config.toml
n_layer = 8
d_model = 512
n_head = 8
n_kv_head = 8
head_dim = 64
d_mlp = 2048
vocab_size = 42396
activation = "swiglu"
norm = "layernorm"
norm_place = "pre"
norm_eps = 1e-05
positions = "rope"
rope_base = 10000.0
rope_fraction = 1.0
qk_norm = false
attn_scale = 0.125
bias = "none"
tie_embeddings = true
parallel_block = false
init = "normal"
init_std_qkv = 0.0339
init_std_o = 0.0339
init_std_up = 0.0339
init_std_down = 0.0
optimizer = "muon_variant"
lr = 0.00135
lr_mult_o = 2.0
lr_mult_down = 1.5
beta1 = 0.9
lr_head = 0.00585
grad_clip = 0.5
warmup_steps = 200
schedule = "wsd"
decay_fraction = 1.0
decay_shape = "linear"
final_lr_fraction = 0.0
batch_tokens = 65536
seq_len = 1024
doc_mask = false
train_tokens = 633800000
steps = 9672
dataset = "wikipedia_en"
Each number is 500 + 50 x the weight over the matrix's rms, rounded and kept within 0 to 999. Layers, rows and columns count from 0. Numbers have three digits each.

# layer 4 MLP up, 2048x512, rms 0.0527, rows 1162-1178, columns 128-255
511498498498536438511492539539534534479485527496513507461563499583472514486538483528451489404499486549488502412475527549466564400486431403482537495528497450560564443467506552574532340483578430479375531440516597438421540599542427498544443489423446463531503469508583563502516453518511412579434526434544554534439551510513512446539566492474472423424479535425474415526511500518436508480504
508477446497547541554544450472424490578447455490486488483550469448469520516490481554485471565528423533487473420444553506433475488532460539505482505571498488364506475500515515458525454429383549461475513509476501522456439467521513443435409512418411525467531524551448510495470527543544570524499520528464456517506528445464509472535537503492549507494513539508443408543459484405453520453526
554508451466491514501469475502491524561580488515449422579497522428526470460496525489489463468464432474570527479514465498440430515486547434498493543526512537517565574523554580526508484546541422488482475473505598520477420540447502462529541526507541431576462548550460444553481490621527552441555507479498521568434497526476533538448566452541574462456507471510446462451472463552475510487467
476488438565517481420525470560523526430531525397529569446506462564499491500483470491463445442485570497529440506530459547548499451436541498512492471487536480474472556502528568469485429377469499557533462513455537584468469579568562450543570564536504490511458444435614557484579506488488507479466523400451429507561525445483531472521552429480508549561486532492509560490597508489587502510401
515505427623472486472554563519503447504599447486427513532505425530593461625512550499477498496558561486547583514492497411521512483497422463500494475467492459393571521572466542555546371519490510508560465464472401491492495502502560607584598540502454586415487433529530459503492510572432439519481571425492565431482543414555541453519462522583501553490480494449450562499505446433436445475601
535478524526456433425521545491454509547469449495408589449546536466555480586484521448546569615566449439483438519486588447529412428522466443510519571418444446487513485513469513430496430600585512565538516367509531466554456483524501466528517560559449449563470531446426515473533530466480515475553499519475488541453494504496507514562520543587477580541504391403511518424606514511573472541560
578464521562524348465606483466528544547582549528456453480456481532449465551570464522500490567615567452409537545463457548516495464557457483508478452511452564540489537526443515446421512485481436491574534522483528491468525489546475504498498497541553425456539544455629547460497486427379478441530485495560549448528471465521429496445369509532463516507534538498449531440512423492521496468488
503548518602534436443493488572518438489475504567557498568483532611498432511505636351538526486426438545505495471431412495537539559550508510507592477438518455443532482625497449464507486480547460502473432481519476538525485551471548524567489476452581540441554549399676493370497549519522566507512531437544517408550467530450562513594414464471528474488464555501605614490481510519382506512432
525441543488561446432492469414422453533420502585526456460476477508540612484527514499530516563572627402485533553503499512473531455503557488486459493545371504506443497520471464519466518513409484520528514557527474549501447517470404508407417563574487528531554477547422494440541557450474505474555577517422466548574520448531499561463564438542514504613521497501487524496544554447588462427538
580431398576517388438528524499544454539462461531526475507518454520528489503501513449540474517414440431466533498460573506479487525499530513487548478545566520479463484459335557543539548497606503478482576534483561459497494498434470468558545513434456480529475464522534438547527577494484514466477476533567476569527470497419562527470525444543463573493410529524502522386569553492434470525424
491553612511497514463511538440470566530528490478509516512554481560478483517523529497479558525496476473414442477475538535414544596498453434439481420625519630478356480560575487468462470515556390526460469516396538470485518513454524561569540484604467522556459479505512445599521488454549449561489476601444549606518473511514412515520542443503496602609493471496534568553451531469562419454484
463450560543484492451526538509540502499444464401503531503534494432546559518509471501502537543446573449492498458534419494484518427448433412481494511475569424523398409464470537532483466579461392459524600463571531432556570461476474489483483540506493484447483520539476438517430482492496571575522484567523484559511493516597556428566454472420431487421434546468421506567541461578473464538515
483609579520471517479524568526533477413477549550493534473497493466489519551490533582571482552508445500503460494557518441455473458557465600552604483530381543484469383569504462463514538506575517440466476478528518437519538409451449574466558546481538578479446489462480402536471573465430398504529469485617532415471539518439506536476450472472530513486515567552498437532565493407474489434492
510443440463558550495468495498581500504497552543552494606559448500483500508479495476468522471457488502489531519434478591511496495518489448545400554521528541548498445416489507568499599532547533424459446618461602452450584472477511434458514602491533508493431498548501539503499536428514444340584578450455413489529479466476514520502616412467518624571517470472478638495553572428491669538446
517417490534553563539516482508451537494481567469510521507503512517530437574435476368502574437444513526375497475485539506609629488467575547569480493523504377544586436461508410491557493439460549496317427528472471506602464487526448493446520491489529499461512487481446527432501554495514535492486519489464399510495537487505546433603482399528429477458591506512485397477461568579469446420431
377461534565439565527405423552504505609490451556446513403454552568476576419417496489552575523478464496483478473530544515398474516538533415480433532582500458552415456512532436550574515523407394546524512512516522488444506316432461420484520446510441391444550471457503633499463520467430444507540509513403569528570558588468524479444637548452473516553483524421535483427508530574563501510504
461549596559474453462458495600459473449491475487409539500428437563510589496517506537453454567488540572535546471534478490427540526479519487544477490519547450516427485503499538455473518553444498477485538468529489491441490527548485506515468450487397498538559528402465571410383467466525460438486537471543447443426509534460542496446462436495448574539484572556539492430518516543455543467574
# layer 4 MLP down (transposed), 2048x512, rms 0.0693, rows 1162-1178, columns 128-255
475453564560546423523494544514460515399535541457565489529483367439373508580549508418507505593547448545550596420545556415538419526492449479527454608482470458535481506561483520538478500480458525462514445514501396463541462580546456401479453438447463462571575449561422566423414387503522499497429533527507566496455555412373529479545493450587546485522449530515512511575383548460462546600477
471501427522471501551532533573489483573497477577449479475501454583562458500509458511467469559452486561495432478534465513564549493545494400529467612544444510481506556506564458515500515477501453485403506497430517557526489511505515441433544528578517484551454360587537443541500527484528520524477544473511442476547449632429507469463463558555516554428472383458526490472531504509481431421540
471461628525567493483567520555512599504455458464518551547565580516482532520466481381522497432526460548518496531529486501440479512522556491433463401522532615531478465496533451467452442518494462451450486457571470547517554508493489476547478518489575478551530489488467481559374560616488482499471541438592532471441460523498447477495431540488572482470413518544490434451439541494500497505473
494489559437417432403543488530484502513473556505524457584584547521543523519421510484418429437457434422547497491522534558558507479426500438542432455533509459400500513550535528487467535454434539451475508520428509507463492532556418485485496563577463550481525445436468471542504502521519445482505542517498409514608522524411499475477430477526545485523483412464518505508561467530505516557442
415540574624519516544498425566454435565588384553450532499436503495517515522478559540449502448444536455438479534493507565573480522585611523426529646469550627462472493586518500438443512571493552593558518577579455421557486524495575488536559561429444568474498492523493522466596458580554516473511499512473486457480519484487481535498540510594502481463518482473536534454435490549476590490557
486464481480498451435522506553462554511514628442500486494538547509505432580519507477458481484535477494428584477579498547498449496535491511553530458467468555511486522599642475579484501470563566441507503458418441512454551541488487477485572487542511533496528536525517467509528490507498529540525500438504516572577444479499514474485502455409394474485565578495448535518377497457506489372448
495365501429550509502428578434494475525486418512586435532554642535501486423522492494499529516505475510422545495478462531403472529489563479542459551500502481576483478516484478401528491531413497559502495470527528490476521425480520513553552496512423496475473392528467533525512483502577574475427505463543494481505408389405483459599617524541445453541480492513493543425449406507489543567564
576465575515455491476530509617433472416503453527520545484438572527483491426384454575550533540493486541555625485493466558383487545554411433573509548442444542507521520597474509525495515526585415526544463407480459443460498454561532481482601500526466476502540515544534580447555501414493452502470446470569494479410519494508501474498517445525590473532479515414477485523532452503586482515569
532378558527533449544525536463502524563387485524497442603555476474500449428492459495530482522556551376566551576511509518451579546471459504534438509513438500450529531464552569427390435485463498502543481475526515481520526470552533547568484507547460473544591491549449509526457489437497524446409496506511439478511484445629431480490485562527473553528573586503472534499420428461528510547449
474495484539429503523503520518471543485479499455484542442521433530526471540511557515429502466483466418566485532372427444489481473569513509538578490514476422502473513571394566526432537577447540539430509551401568458413548432453503474503504495477510469446415562540566544394499524566471568511481550541622568471471486441467542583472569535471466502587497476515549513445511483518456519542454
511520431584367539551456539431493418511512466391425565517510488494509549545481496490492500439391522487424524505546546526634534443537472455429477505568488533516498474618457477500526448572459521459523430456515482550407455451496550550554449415486483465489559504491490522507502531480586424442513523470490429513487541455503504580469545408559557442560423432536507573517579528478462469554534
502451504527509465553518531512459566534478475534477514474504489461458501410490463468495453535487532452428496598517472482469543481504476475565475516447512522500575516485493538566501456372552445483454455525468390545444530497544523482492548527369533475439558458518501550483494538537539532523461532554539499566574518475566480543530499508505448479428506493474516443458513500491422450432417
488467484496498441499469530565572524496412505516486449565442475469532561521572507441435470562632476499357523465523523491529469560542438508484493388542426406485451578475453509517557485500511508494518496514415504485525503510454519488454529513544478546493462463492501460512538513460502486472480452483513519537586410434672554550440551533503489454445583499545461488535473473487516537551455
575404526456514483536484468507577510508485491481545521566476511466483525474519476471485534463494407535554575497534542445452508494468477467451486482545504477468422491404606491455504582434567499501485475484470485535563481522616465438516465522429442478510453468433530523566525520379482474492547499515496402516527490489580432434503551470488516539489533606545492541497492597447409554539421
560568441604567479530501477533479451509444551484559534533460562514416523484480530457499573509504623585400492533558493432562545547493515539425511515459552435518542443580533543393525497440402509551462504428515558471613490494605511645442477428589442512500518545466384467463457503606549636488535593458548499457478529543418624419569549479485527533492514564599547379468576511544523525432402
468565504543571582494471575589526541458515476467554459456509560517497483380470461448471506377587508572344586459491510466500519491624425452511464528432513465520591527542483493428516508543506511513549489501505521513512468378459398567474463493507548460462592510542519516482432503515535510545545403533572461544542598531519572586505636488542488553571477543518549512476485504555540507491545
511478476527375437413553507561489532452677532553526476506560598550459559462559484516521542508584551498484525508482460422552531519520441543459466438463543500507544522470530567515585513485507474500513459589505522543500452531554473495479477496486592497539486497450422512567510457501524484541472472419384511648533475441581462477498561506509503491508479491474469553539486512528461530464486
# layer 4 MLP gate, 2048x512, rms 0.0512, rows 1163-1179, columns 128-255
580478507475471456518472485540493384441354426489429491499461512500546516444528434534511506489526509520475552471612463488498437525444529423508500529506491437475525502536509530529470449557468544611403531479471445532560530503463455469443544558495518443482565594535578592490577575539427532497448502541461566559538551488514484527388462493559513521531553538472517441542419475526493481553537
534533538405554468528447525522508461547461537408490538540533478417467389411477435525567512458536475467662469488475506552485480492498534558521558379448453526441551405516477506477468429458578532505491458492455429412511544484447554507553501564512406504481552490476467527548439530557573465433476551530525461481534485557383559528473509560515622462474468453501418478434503523483638539484454
495517450506540418469502475444487440477404574534518480452477513469546527485522421506383525464488530504521472549482468476540460456505522451460493454504554542453452529503463551491495556457474489488503513631564483473509374457513463476511422442460458504475545508369449540534562484533511516502536493475441509471538430608549465499497410496496483486545513522510492500458494382481539490521544
491505404464587511508561542487553507524516558378494475469613504495532510563566447559475471490562448494417441505511496539516585468552507563411473426487463551490382440584550507547503547439476494495488467497530473591499531460516545518515486509456393575486458492430513498637451439500549453515536439476572511447529580446501482544516481497558462486499512393413494501480403507510477431493483
441459505436475481569505465500465539539484538519467486483491457458522489591455496492485483478412518589437459451534592465536561491473435451467538477468443466554487482444588591508462528598520489504397578529541544582497511490517556560540531504457419529482519476498508541504491500550485518488620504463509420494524506540383542511481480585529513514509462453463535486497433531490540498517553
675439529548423477498532547458479550446536682558551494538565417514530528511452548454534501519424470416485419477454476560554480467503496429570520474554501529422514546488481525440526538499430531462562476498554529474539552556400567486453429482414552577562508390524534465460501546527531581525537461541501506585488559510408509573546567506469508513451569525502491575493540540546584477540513
491577391464406520480504471460519575520510442408494489446555434561493553453524421606454538634413487397521467583512566546501472485415539583552486500534472481574477468432555501597630611532550480528508449542582505568469532431443478525481524554519411483511499425667449408607531482459484499461616627518557515531437462451524600503504572447552583496501516501453489524545447469506569464479464
431494557525543520581443522381495554548486519435441571526509487632476367462459473467531557439518544513554507475490455493476445609432556469406498494471584465482374481450506379543471537468457508514531548496525564533535427501507508466450504485553436432444421498475571470494515550563560455516493468434561525619490514457510552476429545434517474592486506515654526487438534541510493465552603
456428470503483562586458500561464470532500476504486588591543480519470520433499474546559521378555420524529498518467531513432583432568557550441497448595461469501531453552446521441547545524508452575500637463474577540554617408518576511480457515450432518459593501508465448496527600487572561454486454498566464569566547559492531574447616508539546500434484504473575548452527523473527449557497
541550437432378490417521401446558426530447511497588479509543488501529485536479468408453529529489522633444453512413458496456527453506491519620518611391510480442496488521420527519469531451510533459501473520514486520601483458481469533543499495528447459506510465494448623445426598485557562489499527485509514477534465386437412451530509479556548498446577516481513519411560483539562474539588
498540514535336529419536435508535412533460507502585438491520521516514497470510493490562490488503514527480534550527477458525580577461429454472488581540485519527546493490559592528544448501495442401454541510516457510481527528463536505525476524522536560523479451577558491434489556536468494503506525472486440505530533486519588547474525469481526534486440448381475547481540443543519487514492
422409525503484491489545595488440536530597524569435454521400474485435436491521504480607491448409505544443453565486481581468574415490596560497495452460470565542502551448531523491415477448502519581549509364463475479562505534479504577527456534506453562458453534516476573516576462494466522467556522407518509495428564494445521528573529394557548524498506487445462511534575470507577510481580
409558531497436403477556439514496574437455441503464487382450483563496499485538526545517552524520468525569467591516524524427524466514544446512513501541494423463486499532524481501545543409471641542497480423494522527625499548576498493478450503509406493497466508490437502544463472461433536487457501473533602450507566572452528545528445516464589465511578443516515522479430548487453432495534
439561446522486499515527532533508402508545565428511501430450437564499462500522474535542459501497434490501580454478516521526535519571448532453533497477554512474474469498564464456471522539433524455602530478449459571535511593491554492524416504452428426411560466473548470468553546454460421569530530554570453570560443530541535549454518485518398489582468535545554560455535514476508505539492
438482422543471587482457562467541521516527447570538500362465493490524575535535448547459457492532556510502471566439414482571448467516519483444509492397425523512494470450538504503507481503466535569367514499524546525459457503473419480436498448488570515480560562548567525505424427459536512452493520488504434403511492531536486480540562489515494575524572454513378431492460406524549472474466
559399526511519502550442526446531477517421548507577486563446453469462468588501432481476516459546477474572522457482528546476444547581531487493463548496446478545507525532502525515497570476498534471439533573569567502524492534483466513440454550461576461471498548569419545486471565522408527448508419524449508591533574495511451551526505492427489498530422442504482497480513422463465482542487
447498470464522474491496501594483444466556544495573489530543469622496528498566562475439486496463471561435478523568496434408495469609466441484633525473519557477566525418449426481464460476564539529418537496470538472453453424462427456485615531439493477528541531545460531472467580321484462513437470433542466504443488582540519520489553445466583547587541410566444502458412448515461507528408